{
  "beta1": 0.95,
  "weight_decay": 0.15,
  "warmup_steps": 200,
  "schedule": "wsd"
}
Each number is 128 + 32 x the weight over its row's rms, rounded and kept within 0 to 255. Layers, rows and columns count from 0. The size above them is the row's rms in percent of the matrix's.

# layer 3 MLP down (transposed), 1536x384, rms 0.12, rows 382-408, columns 128-255
size [ 95  95  98  87 105 102  90  93 107  95 112 107  90 106 101  90 108  86  97  92  81  89 103  77 102  87  90]
[[146 113 157 120 144 131 100 139 163 137 136 140 123  88 151  78  87  73 119 138 146 112  91 234 148  83  90 120  93 120 162 117 129 164  84 157 116  81 178 181  54  88 164 119 164 154 109 170 141 140 110 195 145 148 142 153 128 122 169 107 119 149 124 119  87 119 142 113 146  76 120 163 118 123 105 161 139 176 131  80 111 131 117 158 171 104 143  60 130 135 144 156 114 128  84 103  76 125 162 125  99 125 202 153 109 104 137 193 103 158 139 121 148 138 157 144 126 103  92 206 100  95 144 147 109 104 101 146]
 [130 127  80  63  48  83 129  94 145 103 142 155  60  70  90 118  78 166 118 158 123  69 190 137 130 148 147 126 133 121 155 101 150 139 124  87 166 111  94 109  91 186 118 170  80 109 142 140  77 119 103 174 150  97  96 111  88 128 145 141 109  77 149 151 107 121  95 149  97 129 104 119  90  82 142 101 172 105 108 122 144  71 103 131 162 126 131 161  93 184 134 188 196  85  93 169  83  96  87  70 132 118 136 126 118  89 140  97 143  79 150 165 103 121 154 135 149 107 146 110 186 116 115 154 131 159 117  64]
 [136  62 104 126  98 101 112 146 150 130 100 117 105  59 123  97 133 129 117  94 119 157 160 155 184 175 117 104 156 140 155  85  94 118 185 178  97 165 137 161 127 106 173 126 205 117 108 149 139 130  92 196 134 144 140  72 101 124 161 134 111 139  80 137 151 146 128 121 107 108 101 165 112 176 148 116 100 126 124 121 160 144 113 151 149 101 110 157 107  69 176 128 189 131  98 173 191 134 166 126  74 152 103 146 130 113 132 157 146 158 116 128  86 173  84 110 205 139 129 148 102 118 134 145 135 133 152 177]
 [131 207 101 158  69 135 131  78 104 111 105 131  98 112  75 159 139 148 131  88 138  92 171 140 137 141 177 161 138 149 148 105 129  63 120 163  39 150  83 135 155 152 148 122 157  97 197 129 155 116 145 119  84 121 137 126 103 155 167 107  72  92 103 133 143 141 177 135 148  92 156 101 130  94 152  70 130  98 143 154 104 146 116  99 139 128 128 161  70 143 138 190 150 163  93 168 144 146 134 102 146 148 155 156 147 140 105 142 183 162 154 144 103 142  78 114 168  62 145 144  61 212 142 120  82 178  89 115]
 [108 161 140 141 150 120 144 122 110 159 158 121 141 100 197 187  89 130 117  90  90 155 118 122 129 150 122  88 140 161 192  55 152  91 170 109 109 166 132 125 134  79  32  96  59 161  53  87 184 102 196  86 125 121 119 142 116  91 144 117 111 117 138 129 143  77 102 113 172 137 125 200 139 103 146 110  63 168 120 170 127 117 123 148 147 156 126 130 169  90  98 178 113  83 157 115 134 133  86 125  95 111 139 173 151  96 177 135 137 119 135 122 134  89 185 136 160 117 136 136 157 144 218 151 172 148 171 130]
 [115 227 129  86 131 168 132 176 166  66 178 122 138 203 128 136 153  95 184  95 149 146 155 136  99 118 158 162  90 128  94 124 124 159 164 124  89 163  42 127 189 129 168 147  96  96 106 107 141 121 154 175 183 146 146 105 143 111 115 128 102 135 113 126 101 122 110 108  96 108 134 213 133  67 192  85 147  97  95 156 148  82 119  83 157 126 144  99 102 118 125 131 143  83 126 122 117  82 115  44 112 123  90 168 111 178 137 192 109 139 173 146 133 100 140 161 118 110 117 129 123 119  61 124  94 131  91 158]
 [ 53 173 108 142  78  65 141 153 141 129 114 167 142 132 193 174 144 134 145  80 128  98 140  93 130  87 122  84  78 113  50 132 173 107 164  81 132 192  84 131 113 127 119 103 164 131 130 185 171 112 143 106 116 156 171  70 126 138  52 114 114 125 159 131 102 115 126  91  91  79 143 159 124 105 143 127 144 100 120 119 117 141 123 141  96 136 149 149  97 143 142 201 126  84 147 124 104 105 108 156 129 126 138 100 117 112 113 108 116 159 136 195  59 170 201 143 120 133 167 100 194 132 167 133 128 124 140 134]
 [156 120 177 132 161 138  80 125 140 122 114 126 151 125 176 128 107  70 186 146 116 104 122 129 137 199 152 126 128 137 139  25 135 147  62  87 114 132 116 151 110 171 119  95 136  98 145 156 119  96  62 138 151 100 123  83 171 188 172 118 226 159 138  96 162  70 124 137 192 189 131 110 154 112 141 113 141 120  64  87 123 140 115 132 117  73  66 225 141  82 155 186 104 138 141 142 133  93 152 177 120 109 151 149 209 122 115 137 130 158 124 106 103 126  98  70 127 117 120 122 166 170 156 164 121 111 118  68]
 [161 150 155 119  88 117 131 123 117 189 169 125 134 204 148  98  94 105 107 115 164 186 131 197 158  54  67 111  97 114 157  64  73 162  85  97 110  95 143 123 153 133 106 103 124 113 167 130  89 131 144 129 134 101 103 148 138  71 106 146 189 140  89 167 135 128 133 126 157 127  71 146 186 125  59 155 124 124 115  95 116  93 140 110 135 135 128 129 120 137 152  89 115 152  83 136 189 188 152 134  94  92  83  91 119  72 127 150 169  90  97  91 157 147 106 107  72 151 161 152 171 128 188 160 110 115 154  86]
 [194  93 137 157 111 138 106 168  71 126 185 160  91  81  75 142 167 138 141 130 131 122 136 142 119  91 109  85 130 107 122 166 122 130  91 106 116 122 148 141 154 156 111 126 122 134 144 124  87  77  99 113  90 112 156 104 102 122  92  93 123 156 134 153 121 170  90 119 122 110 105 179 167 115 149 157 136 167  96 156  97  56 125 156 123  83 109 125 112 120 162 112 131 128 169 157 140 164 127 105 183 150 174 106 116 150 115  90 102 135 111  91 112 128  72 182 120 166 141 131 119  84 190 137 129 150 217 127]
 [104 116 127  99 151 108 123 116 178 130 113 141 135 116 153  77 189 157 136 148  86 141 141 191 142 133 110 112 120 159  92  93 174 151 176 133 149 167 179 148 121 106 122 119 142  89  69 121 125 139  80  83  35  96 126 144 149 174 150 137 122  81 157 156 146 115 163 118  88 123 164 156 108 110 135  81 118 120 148 125 101 141 135 156  97 196 128 118  77 186 128 129 111 135  98 126  72 121 105 167 132 166 104 120 125 153 135 164 110  74 113  91 125 177 119 146 135  63 139  73  95 136 112 102 105 145 120 124]
 [130 110 199  70 173 150 134 146  65  88  89 139 147 115 120  89 128 144 146  94 156  87 172 135 159 165 156  74 152 157 105 124 168 109 130 156 150 160 140 145  76  96 134 150 151 112  93  79 129  88  85  77 137 116 163 163 131 134 121 196 118 122 122 142 108 102 134  79 113 152 126 154 136 156 125 132 120  84 112 101 109 150 154 129 117 127 120 137 157 136 138  92 106 127 138 131 176 111 149 124 186 108  95  96 102 102 113 125 153 104 120 144 128 113 106 139 167  76 125  83 128 129 121 161 118 130 160 154]
 [134 141 142 153 172  90 179 125  78 137 107 127 169  78  79 120 144 141 125  79 136  88 141  91 133 141 101 178  87 158 178 111 146 162 109 111 138 159 134 127 170 135 152  33 139 156 158 116 133 118 185 173 120 106 161  95 140 125 152 103 153 167 128 129  86 125 110 104 174 147 137 118 122 157  83 164 145 113 137 106  88  52 111 214 200 126 146 101 103  46 192 124 143 117 169 168  45 110 154 159 108 102 131 114 154 141  30 121  80 172 144 150 129 127 118 114 163 115 145  89 155 126 114  74  75 161  88 164]
 [141 105  88 120  73  69 111  87 178 133 150 168 104 114  97 112 111 172 151 105  84 135 172 102 123  78 180  86 150 182 190 143 141 119 108  95 180 117 153  79 167 125 155 112 120  87 150 103 176 105  75 148  68 127 163 127 209 139 116 119  65 192 124 124 105 120  88 131 151 103 156 145  82 129 101 179  71 131 127 133 141 127 146  74  94 125 177  96 136  84  95 138 143 122 149 124 124 129 136 117 109  93 149 160 109  79 150 132 132 153 169 165  95 111 216 105  80 138  84  82  85 118  85 155  88 141 155 130]
 [ 98 156 113 111  47 150 143 154  93 138 171 147 177 147  70 125  91  92 104 161 142 209 149 155 105  97  86 118 150 170 150 147 115 131  85 120  89 145 173 122 132  78 102 102 160 100 138  75  70 120 129 110 145 132 114 135 114 176 160 114 145 134 121  91  37  76 110 120 150  82 141 163 156  96 177  79 173  52 171 167 132 126 106  97 107 108 158 103  68 136 110 126 122 111  97  97  88 123  90 110 109 173 134 118  69 128 150 133 180 184 158 204 187 167 117 170 125 111 114 135 101 155 120 104 124  99 174 148]
 [136 107 180 156 103 124  82  94 135 152 109 110 151 139 133 142 168 209 164 112  97 173  46 166  82  71  80 118 160 157  90 114 121 143 149 163 108 160 122  94 126 112  93 155 141  98 128 166 189 127 155 110 161 166  91 146 211 175 152 159 137 116 120 144 131 131 132 114 153 112 105 151 143  42 114  96 143 108 172 140 136 134 151  77 124 199 130 124 135 153 204 130 126 103  69 168 168 127 120  98 184 140 104 130  92 143 183 141 132  91  94 118 112 200 141 157 138 150 200 153 106 176 163 139 125 166 151 157]
 [143 120 139 125 134  90 169 111 134 203  60 163 119  95 125 150 130 128 176 126 103 153 122 129 235 104 186 113 139 160 134 138 121 102 118 116  99  59 122  85 124 109 134 119 119 138 190  72 145 126 108 102 163 107 111 135 101 111  84 109 218 150  90 145 132 105 164 104 171 166 142 122 153 115 124 117  75 146 114 110 153 117 153 130  84 100 147 145  80 182 125 160 108 132 130 107 184 142  74 100 128 115  88 195 145 102 125 151 162 181 127  42  78  74 114 116 150 144  91 138 160  90 146  81 114 147 123 171]
 [115 166 195 110 165 174 111 141 215  76 163 115  74 105 150 148 113 158 147 125 137 163 113 105 175 178 160 123 162 127 154 137 146 106 125 166 145 116 127 106 160 132 110  92 157 104 157 115 117 199 182  93 162 110 133 124 150  46 192  80  69  84 135 131 158 135 138  96  92 140 179 132 162  64 116 138 129  78  81 132 110 108  87 174 153 143  88 137 154 102 150 162 126 167  86 124 140  46 133 120 184 155 136 153 148  96 118  92 140 135  95  54 127 148 134  22 133 177  99  75 210 105  81  89 116  47 178 133]
 [112 125  87 160 107 138 110 123 101 122 112 139  78 104 134 152  71 136  92 177 130 118  62 172 128 164 139 101 148 143 126  73 133 152 114  94 158  55 124  76 231 128  84 143 108  56 134 132 197 138 138  86 105  97 133 143 148 106 124 161 108  97 179 146 136 159 123 146 117 188 101  83 101 133 121 106 120 162 124  81 160 116 168 110 159  91  76  87  59 135  78 110 136 137 135 153 124 148  93 149 199 147 122 102 115 114 135 117 117 135 158 186 135 119 121 129 150 141 130 170 152  85  93  74 117 102 113 148]
 [163  79 115 141 114  88 145 129 150 153 109 152 123 129  98 119 143 127 172  97 135  40 132 135  96  86 139 167  99  84  90 122 149 147 166 131 139 133  64 101 135  52 161 216 118 124 121 140 158 120 108 140  91 153 130 147  77 123 159 147 182  79  97  95 130 144 128  75 133  97 109 170 165 151  65 128  99 110 120 169 176  93 107 178 134 112 202 118 175 129 121 173  91 141 120 121 146 135  61 110  66 151 147 137  98 132 221 110 132 135  89 148 139 117  96 209 115 117 158 110 153 114  51 129  77 145 128 202]
 [187 125 133  77  79 119 129 164 166 141 127 126  43 106  29  95 153  66 129  75 149 109 127 152 142 115 126  84 102 132 204 183 175 161  67 166 182  92 115 177 127  98  84 174 120 197 120 110 102 103 135 152 160 155 156 107 138 115 165 158 130 107  28  81 146 102 165 127 158 167 102 115  72 102 130 154 199 115 109 194 187  87  63  55 134 151 175 117 103 129 151 117 111 136 110 138 105 181 161 180 162 127 143 137 124 157 148  91 145 168 130 130 103 131 138 141 100 145 128 103 184 170 168  78 109 140 130 117]
 [183 160 103 178 163  74 121  97  80 133 140 125 119 121 152 126  74 111 112 121 141 124 147 155 133 132 109 127 103  81 102 119 149 121 105 111 165 147  93 136 167  93 129 151 104 136 108 101 169  86 110 130  82  82 103 142  78 163 125  81 114 133 135 126  95  93 162 126 165 152 171 108 179 152 153  88 126 125 115 129  79 113  80 163 142 151 131 107 136 147  69 145 160 117  86 202 152 176 147 188 117 107 127 134 138 160 170 125  81 129 173 131 189 140 104 135 149 115  82 110 127 179 148 124 159 152 134 121]
 [110 121 180  93 122 130  94 143 110 157 103 111  99 179 198 109 103 109  94 155 105  94  78 163 158 101 137 147 189 146 134 101  81 130 124  95  98 108 133 189  92 149 153 138 131 131 136 147 129 123 145 126 159 107 135  83 153 135 132  96 114 125 108  57 147 126 155 182  90  92 151 117 197 165 114 106 141  84 109  67 124  88 153 148 135 204 141 148 144 119 160  88 119  82 151 172 139 124 139 152 132 151 149 149 116 134  95 132 127 162 129  93 185  93 178 106 131 111 129 142 139  54 100  69 179 147 119  80]
 [122  89 132 125 155 125 152 132  68 136 183 181  56 134 110 117 117 152 142  77 117 176 140 111  90 133  83 100 110  94 147 138 163 164 165 167  93 129 119 149 149 106 163 135  81 122  95 118 150 147  95 134 123 195 102 133  69  98  72 158 122 100 135 143 138 146 161  93 160 143 141 131  95 100 114  87  96 142 105 159  80 147  82 114 130 147 136 123 104  84 125 188 179 140 134 143  96  86 137 107  94 112 115 110  77 110 110 133 118  68 129 113  97 144 130 111 131 169 139 156 178 180 121 140  86 142 121 142]
 [134 124 112 108 136 104 149 152  99 125 143 195 205 124 145 128 187 139  90 122 154 134 128  58 135 106 169 157 151 136 128  99 156  84 231 140 119 163 121  65  99 140 127  84  79  74 164 109 120 119 154 150 153 152 149 120  54 160 108  82 172 135 117 113 119 133 165 173  85  99 154 148 118  86 169  95  92  98 170 155 114 167 140 102 158 126 153  93  98 173 130 172 133 107 167 106 129 150  53 130 103 173  79  72  96 193  97  91 107  97 105 132 128 175 122 116 105 154  72 101 132 119 125 119 134 120 100 189]
 [173 119 134  88  97 139 106 164 120 124 114 146 156 159 130 139 118 118 182 120 145 131 140 197  89 113 139 105  76  90  95 100 100 158 109 148 164 105  84  69  79 122 128 107 115 124  75  73 104 130  80 170 101 106 148 138 144 154 111 184 137 175 112 148 144 123  97 138 143 133  92  79 149 143 128 112 167 177 104 111  95 158 155 135 127 105 151 134 157 132 128 186  98 126 105  99 189  76  72 137 102 134  88 109 131 112 114 164  99 148  95  79 163 197 130 119 107 123 185 125 134 136  95 104  57 135 160 136]
 [134 105 191 139 135 116 140 187 106 112 162  94 145 124 130 129  85 103 108  77 148  90 110 130 128 142 185 158 101 127 148 111 147 112 129  87 153  85 146 145 149 156 187 148 137 153  89  61 144 147 209  74 132 126 136 154 141 159 186 112 126  90 106  57 111 144  89  79 105 164 162 146 155 155 136 165  95 171 176 103 179 128 140 122 110  53 112 152 150 113 102 149 117 175 163 120  84 124 132 159  90 114 109 105 173 183 120 116 197  94 109 134 165 126 122 154 101 195 133  86 214  97 177 127 121  94 142  99]]
# layer 3 MLP up, 1536x384, rms 0.128, rows 383-409, columns 128-255
size [104  82  86  92  89  98  93 101 100 101 100  92 112  94 100 106  97 103  90  89  89 100  94 103  90  94  87]
[[ 67 140 152  98 105 132  95 118 128  98  93 147 139 124  79  95 175  63 149 174 173  97 130 121  79 136 159 136 150 114  73 116  57 130 157 118 163 108 163 104 142  55 115  97 158 184 117 140 166 123 108  91 134 108 143 144 117 124  57 121  79  72 152 132 143 126 121 109  98 118 174 125 109  90 158 133 166 164 133 119 113 174 152  94 148 127 143 132  89 117 118 127  42 179 103 152 121 124  65 127 171  74 120 133 110 166  79 106 139 160 139 145 165 121 111 123 161 154 120 118  88  89 181 170 162  74 117 154]
 [ 96 143 118 146 154 115 117 162 157 113 141 165 159 100 173 157 101 100  99 125 104 102 116  69 164  81 120 128  82 127 135 151  84 102 118 166 168  97 166 134 169 163 125 119 190 109 130 146 199  92  58 134  99 123  96 137 140 151 101 103 108 183 179 104 148  99 127 125 147 121 127 164 143 119 103 108 161 146 127  59 106  90  70 127 167 170 126 114 146 115 130 138 114  95 159 166 114 203 106 142 166 160 120 105 101 119 118 104 145  93 119 168  74  95 136 150 132 115 157 178 133  95 139 171 147 123  29 130]
 [135 112 109 129 146 115 120 120 146 135 144  99 185 124  81 161 159 139 161 150 148 156 110 193 149 106  87 148 128 100  93 139 115 157 101  73 178  90 161 136  77 125 140 117 163 164 118  88 117 140  93 163 126 110 120 119 146 106  86 115 139 126  77 153 129 131 183 125 104 142 133  86 149 137 163 152 109 184 141 156 115  93 204 141  82 144 134 148 128  95 116 142 136 195 138 106  50 217 139 191 151 189  95  52  90  60 113 150 121  81  92 121  98  97 145 126 134 158 133 140 138 162 116  95 191 104 108 138]
 [123 108 149 186 191 105 165 133 149 128  95 109 168 108 117 120  94 105 137 155 159 115 129 192  80 139  91 169 144 125 128 160 142  95 118 135 105 125 111 158 120  89 112  90 156 137 132 163 160 169 135  62 110 101 190 119 104 187 151 137 141 105 162 104  56 135  89  99 132 106 146 125 193 152 146 154 109 115 143 106 140 142 130 119 170  92  89 140 153  81 123 142 130 148 109 106 122 137  98 130 115 171 106 128 188 180 146 107 148  93 100 129 100 121 110 158 150 100 127 181 136 132 137 130 155 172  67 171]
 [149 105 140 186 161 143 144  76 123 201 196 141 128 109 112  48 161  74 147 108 104 104 152 130  98 164 130 160  99 112 155  80 144 159 107 182  98 110 172 116 107 100  85 111 118 161 137 208 137 135 117 132 112  39 123 120 164 134 149 159 148 112 149 152 129 160 143 138 109 149  88 130 134 135 135 123  79 112 149 113  41 137 157  69 124 150 127 115 118  67  97 153  86 128 104 112 152 152 149 141 121 177 129 171 180 184 151 139  97 181 144 178 138 101 177 125  89  89 151 120 128 121 112  92 131 131 159 141]
 [213 122 111 151 148 183 147 114 138  80 176 117 202 153 108 197 165 128  71  97 129 108 155 141  75 143  62 189 159 139 148 145  91 149  84 143 111 143 161 158  62 141 145 140 122  84  94  46 112 139 126 175 156  67 165 106 119 137 169 132 171  62 153  81 129 193 149 113 164 115 153  95 106 182 156 159  94 156 139 145 143 117  61 155  95  61  90 117 138 126 156  69 133 151 147  65 115  73 107 140 194 152  49 113 140 138  84 154  85 106 127 120 150 132 100  80 152 123 130 138 105 158 113 100 152 131 117 132]
 [155 185 143 121  83 167 132 139  89 138 128 173  69 108 186 139  97 148 130 120 101 106  96 170 163 159  86 133 115  93 104 113 139 208 152 128 191 133 114 126 225 131 128  86  96  80 173 155 140 179 190 156 160 124 140 111 119  91 131 177 101 191 166 102 100 129 190  93 170  67  91 145 154 137 157 100 153 119 170 141 104  88 118 141 139 142 153 112 124 141 117 120 112 108 121 135 169  76  99 149 134 182 175 184 153 110  90 175 101 105 149 153 127 135 114  58 112 103  97 123 159 132 123 170 115 122 106 174]
 [126 123 119 107 137  91  90  55 144 142 158 123 123 122 123 175 121 111 162 100 101  77 142 133 110  90 150 144 177 150 167 123 131 166  53 133 161 172  86 117 141 137 130 115  63  75 121  63 106 111 186 170  83  61 120  91 132 184 128 110  97 132 166 109 108  97 101 133 131 122 138 171 137 130 138 146  83 150  90  92 104 138 108 131 123 143  88 129 107 130 124  97 128  96 126 215 177 162 165 103 155 124 112 120 145  67 129  85 204  92 160 140 145  76 118 124 184 105 152 150 159 172 136  74 137 136  87 117]
 [121  98 172 125 140 131  96 117 108 175  56  93 122  98 151 144 104 192  86 137 132 101 131 142  90 172  96 115 123 108 169 137 134 135  76 145 156 120 148  90 130 136 143 175 101 174 129 128 102 152 140 127 147 160 126  96 130 116  89 128 103 149 134  98 196 123 163 125 136 123 106 140 165 175 102 124  97  84  83 187  73 136  72 146 147 102  93 135 153 153  56 123 141 111  85 170 128 151 121 145 146 148 180  97  77 155 155 155 121 142 161  97 108 124 122 147 132 189  96  94 150  97 194 143 101 149 116  65]
 [194 107 150 135 131  88 127 131 109 175 159 107 160 188 140 188 116 143 138  80 153  60 159 100 107 146 104 159 171 170 120 153  44 134 108 128  85 145  72 137  98 134 153 157  61 118 105 130 153 155 106 191 127 146 141 131 128 163  87 123 111  97 113  94 157 108  99 119 129 145 119 137 118 196 122 108 145 128 176 141  88 168 141 129 147  93  96 139  97 174 181  90  97 103 101 119 110  83 108 111 141 122  78 120 112 119  90 122 118 119 122 103 145 141 130 154 134 114 106  78 190 134 159 150 150 188 104 154]
 [161 154 142  86 185  99 131 143 138 118 172 126 143 166 132  92  78 117  93 116 133 169  85 167 140 166 155  59 113 136  83 135 135 133 170 122 144 146 170  67 111 122 118 147  62 166 143  89 133  99  70 122 138 113  84 143 110 107 141 158 134 116 214 151 132 119 124 108 140 115  86 129 130 102 113 149 108 166 121 166 147 167 156 111 161  98 106 117 163 129  86  86  95 150 107 134 132 131 130 161 191  47 126 155 120 155 216 107 140 132 149 129 108 122  82 143 134 101  76 118 222 127 125  48 124 162 146 104]
 [ 68 145  96 124 148 108 131 147  21 140 151 134 103 132 135 139 172  89 136 115  90 167 112 131 106 111 101 138 149 144 139 172 128 114 140 125 137 107 143 102  73  74 116 135 119 104  63 130 142 149  94 137 225  89  81 166  97 120 116  88 135 145 136  89 173 174 114 130 139  66 166 155 128 123  62 106 103 130 107 142 101 185 173 146 156 176  71 151 159 130 118 108 116 172 185 142 138 111 134 133  90 115 173 127 134  82 155 135 133  89 156 173 197  89 124 120 104 195 128 191  91  78 123  82 110 177  97 126]
 [186 124  92 182 102 117  95 148  84  80 112  62 126 100 128  98 140  89 178 130 152 152  90 110 154 148 171 104 118 118 172 152 108 136 143 173 138 195 175 171 129 134  88 107 123 160 150 142 144 151 171 169 140 120 216 121 144 110 118 163  75 159 126 162 140 118 197 127  96 170 144  89 112 117  68 172  92 145 145 104 170 175 123 130 127 122  72 125  88 144 150 142 114 118 130 137  69  66 116 114 123 141 184 128 184 113 139 136  87 151 165 119 102 126 183  41 136 112 153 129 123 233  57 153 136 132 142 135]
 [194 122 157 118 184 108  56 158 166 135  50 110  99  82 120 136 111 143 100  92 108 119 142 150 139 136 163 130 129 146 170 115 124 125  87 146 149 117 168 141 200 133 114 214  36 189 132 199 147 109 173 129 163  51 155 162 141 120 159  97  89 113 154 125 169 123  95 151 162 125 112 112 125 144 125 123  76 116  76  96 138 104 152 132 150 128  79 158 135  22 150 161 106 134 132 126 174 152 167 126 141 165 121 122 119 198 165 154  83 133 105  57 122  85 140 137 160 171  94 163 144  93 117 167 126 122  83 155]
 [110  94  69 133 114  78 176 147 124 125 167 135 126 154 173 123 115  63  58 148 136 121 168  94 122 137 152 110  73 117 137 161 166 158  93 128 112 121 214 166 134 153 153  78 139 179 144  72  93 101 121 146 136 126 145 109 114 108 133 151 158 135 172 112 116 149 137  87  75 116 153 143 127 163  68 106 116 157 103 128  99 130 129  88 127  89 132  98 132 114  58 137 163 114 156 142 137 185  73 130  99 135 147 127  94 138  98 135 129 116  70 163 166 102  93 147 110 160 165 186 159 147 112  81 138  71 143  74]
 [139 116 122 180  75 113  93 163 101 149 136 142 128 122 165 179 107 118 188 167 117 100 118  59 115 124  75 157 162 128 122 128 148 105  92  65 148  91  75 146  73 125 131 141  88 126 172  97  97 153 104  82 115 172 123 146 138 137  19 124 145 117  56 158 116 165 134 104 130 125 135 136 107 132 158 124 144 171  78  73 101 111  85  96 146 135 112 163 132 129 117 115 153 127 109 167 139 140 140 104 180  88 157 104 128 130 102  72 134  80 185 140  98 124 124  74 100  86 152 164 143  80 138 124 117 146 101 138]
 [163 168  74 120 169 138 160 145 159 166 151 173 167 159 133  89 140  93  71 166 115  88 130  89 169  48  91 110  54 107 126  75 122 100 163 138 138 114  83 160 162 166 155 161  66 140  94 166 185 178 107 142  46 118 114  78 138 171 139 163 152 120  77  93 131 111 145 140 111 176 130 167 116 188 110 101 121 129 124 186 139 143 130 102 143 152 195 131 130 107 112 115 143 125 130 186 111 135  85 128 141 105 164  75  86 186 178 129  94 130 111 153 127 124 112 152 162 117 135 189  70 113 156 167 123 147  80 154]
 [130 157 114 139 122 143 167 111 118 139 146 154 147  83 132 121 149 206 163 162 129 138 112 117  92 118 107 128 191 126 132  64 116 101 107 101 117 113 103 107 151 146 169 101 102 114 127  81 150 129  98 100 148 120 112 109  97  84  99 124 144 134 164 174 176 155 134  95 110 122 114 138 108  88 160 139 146  99 129 157  75 105  66  91 146  32  92 161 117 138 121 140 126 116 133 171 112  45 100 159 104 104 131 139 163  94  81  93 142  94 146 131  96 163 145 188 141 137  97 102 121 142  81  91  56 139 182 146]
 [117 131 120  86 121  87 132 190 145 179 181 109 203 177 132  74 126 122 152 117 112 125  91 112 176 143 148  87 165 147 154 107 140 118 122 117  96 143 138 119  72 114 102 105 127 159 189 120 125 103 134 114  74 147 180  90  96 141  89 131 145 108 149 105 104 118 169 182 190 123 154 115 123 125  99 169 109 138 164 132 101 168  94  97 182  90 141  76 143 130  94  96 182 124 144 145 132 147  72 133 142  36 141 172 159 128 151  60  95 152 115 116 116 140 106  93 144 150 117 146  77 163  74 114  96  91 134 118]
 [169 142 171  79 123 116 146 162  93 138  67 160 102 122 112 113 153 126 177 151 141 164  82 112 129 102 114  96 158 139 113 106 119 133 129  88 153  91  94 126 136 133 165  94 138 182 161  91  68 105 221 129 183 131 158  73 116 117 119 131 139 132 124 115 133 122 140 131 161 143 133  57 120  98  91 158 134 198 180 204  92 160  36 136 133 107 151 175 157 145  96  79  84 122 168 140 102 108 157 101 152 100 177 135 117 156 113 138 155 157  92 169 140 138 167 111 109  62 149 187 137 168 164 114  96 155 138 138]
 [129 106 111  64 156 110 116 118 154 182  97  90 198 160  97 142  92 199 115 114 178 106 106 148 121  94 146  79 125 141 115  81 115 155 128 132 172 139 106 133 104 152 107 172 126 187 151 219 150 114 132 144 106 174 127 138 102  79  66 130 115 172 120 128  78 140 102 115 137 111 157 128 132 175 159 151 114 118 104 194 161 125 113  97 104 154 100  96  88 123 133 136  92 172 142  90 125 144 184 100 230 136 156  97 108 161 116  86 154 149 173  89 198 103  98 126 120 145 118 165 159 154 143  99 137 161 117 110]
 [ 82 106 199 129  80 129 130 117  77 120 118 163  75  95 104  82 150 121 140 128  92 123 133 146 151 139 141  86 134 107  98 179 105 113 156 161 140 131 136  91  81  97 115 100 139 160 133 142 192 175 119 154 132  29 102 152 169 113 168 160 111 146 112 122  94  68 115  96 138 145 142 102 151 109 146 146 168 144 112 159 149  85 178 122  80 124 184 121 103 132 119 141 153 148 143  91 128 108 128 131 227 118 111 137 107  93  94 116 159 139 130  79 159 147 196 128 128 134 171 152  97 123 114 162 141  89 102 115]
 [153 134 149 180 123 150 128 129  94 113 159 146 121 157 126 187 111 127 112 121 201 188  93 129  93 109 115 131 169 105 162 128 135  99 115 121 128  95 175 123 172 139 145 124 128 102 145 128 148 142 171 125  90 128 135 132 105 130 129 161  63 168 168 132  45 170 154 127 188 144  78 159 127 138 136  85  91 128 118 138 163 147 134 142  90  58 151  77 144  70 115 140  99 134 127 113 176 104 186 200  87 123 137 152 110 129  53  77 120  59 135 131 126 113  91  97 102 102 167 145  73 108  65 109 112 146  41 167]
 [153 152 106 162 128 168 116 174 117 112 157 128 115 110 113 157 148 124  88 142  95 107 141 110 108  82  98 118 105 149 105 121 168 150  60 132 132 112 170 111 136 131 164  98 169  99 187 113  93  75 184  73 123 122 146 115  94 129 128 169 121 128 144  95  94 156 150 128 118 151 119 106 158 142 111 126  99 134 149  97 125 121 144 129 139 241 152 139 140 147 109  92 181 166 100 160 169  79 135 127 206 112  54 147 170 167  86 153 108 114  97 143 112  85 210 187 115 145 141 122 210 171 160 128 125  78 129 103]
 [116 151  92  97 182 114 196 141  88 167  98  88 130 145 123 134 130 123 154 112 140 104 154 142 209 127 103 157 133 139 169  75 126 111  88  87 167 123 108 198 125 101 120 164  86 117 115 101 106 155 165  87 163 150 204  86  96 125 155 111 146 121 120 159 104 158 146 142 126 168 113 187 101 169  55 137  70 135 103 135 134 128 155  91 132  93  72 168 168 104 106 131 113 104  54 194 104  87  94 138 152 138 106 166 152 132 132 101  55 127 191  85 153 170 126 108  95  88 156  99  33 108 100 172  59 121 127 127]
 [153 113 112 135 156 140 132  86 136 181 115 126 139 121 140 167 148 166 151 124 177 136 126 103  52 117 105 149 155 175 104 107 153 176 116  90 179 147  98 160 119 150 112 133 120  78 152 146 133 170 115 141 158 184 167 156  89 145 124 138 139 130 111 147 138 147 100 167 153 108 170  49  93  61  65 164 162 122 127 196 176 105 166 120 144 129 165 101  85 144 126  37 137 152  76  60 185 136 175 157 149  37  92  91 121 175 147 168 127 118  85 131  79 146 123 125 209 122 162 148  34 131 116 120 117 177 120 104]
 [171 113 196  91 119 154 163 147 154 143 158 177 109 178 169 130 185 128 126 144 126 123 168 148 176 115 207  90 171 145 179 128  87 102 114 157 117 138 149 144 170  94 100 118  79 141 109 139 185 179 137 122 132 168 153 118 156 117  89 115 159 169 132 108 171 125 145  55 138  93 157 138 125 111 105  64  84 104 161 169 180 214 149 121 109 108 144 127 106 132 125 110 113  97 100 119 113 115 142 152 102  99  95 121 131  70 178 130 161  85 144 102 131 101 143  90 106 126 135 180 157 177 135 118 217 119 147 100]]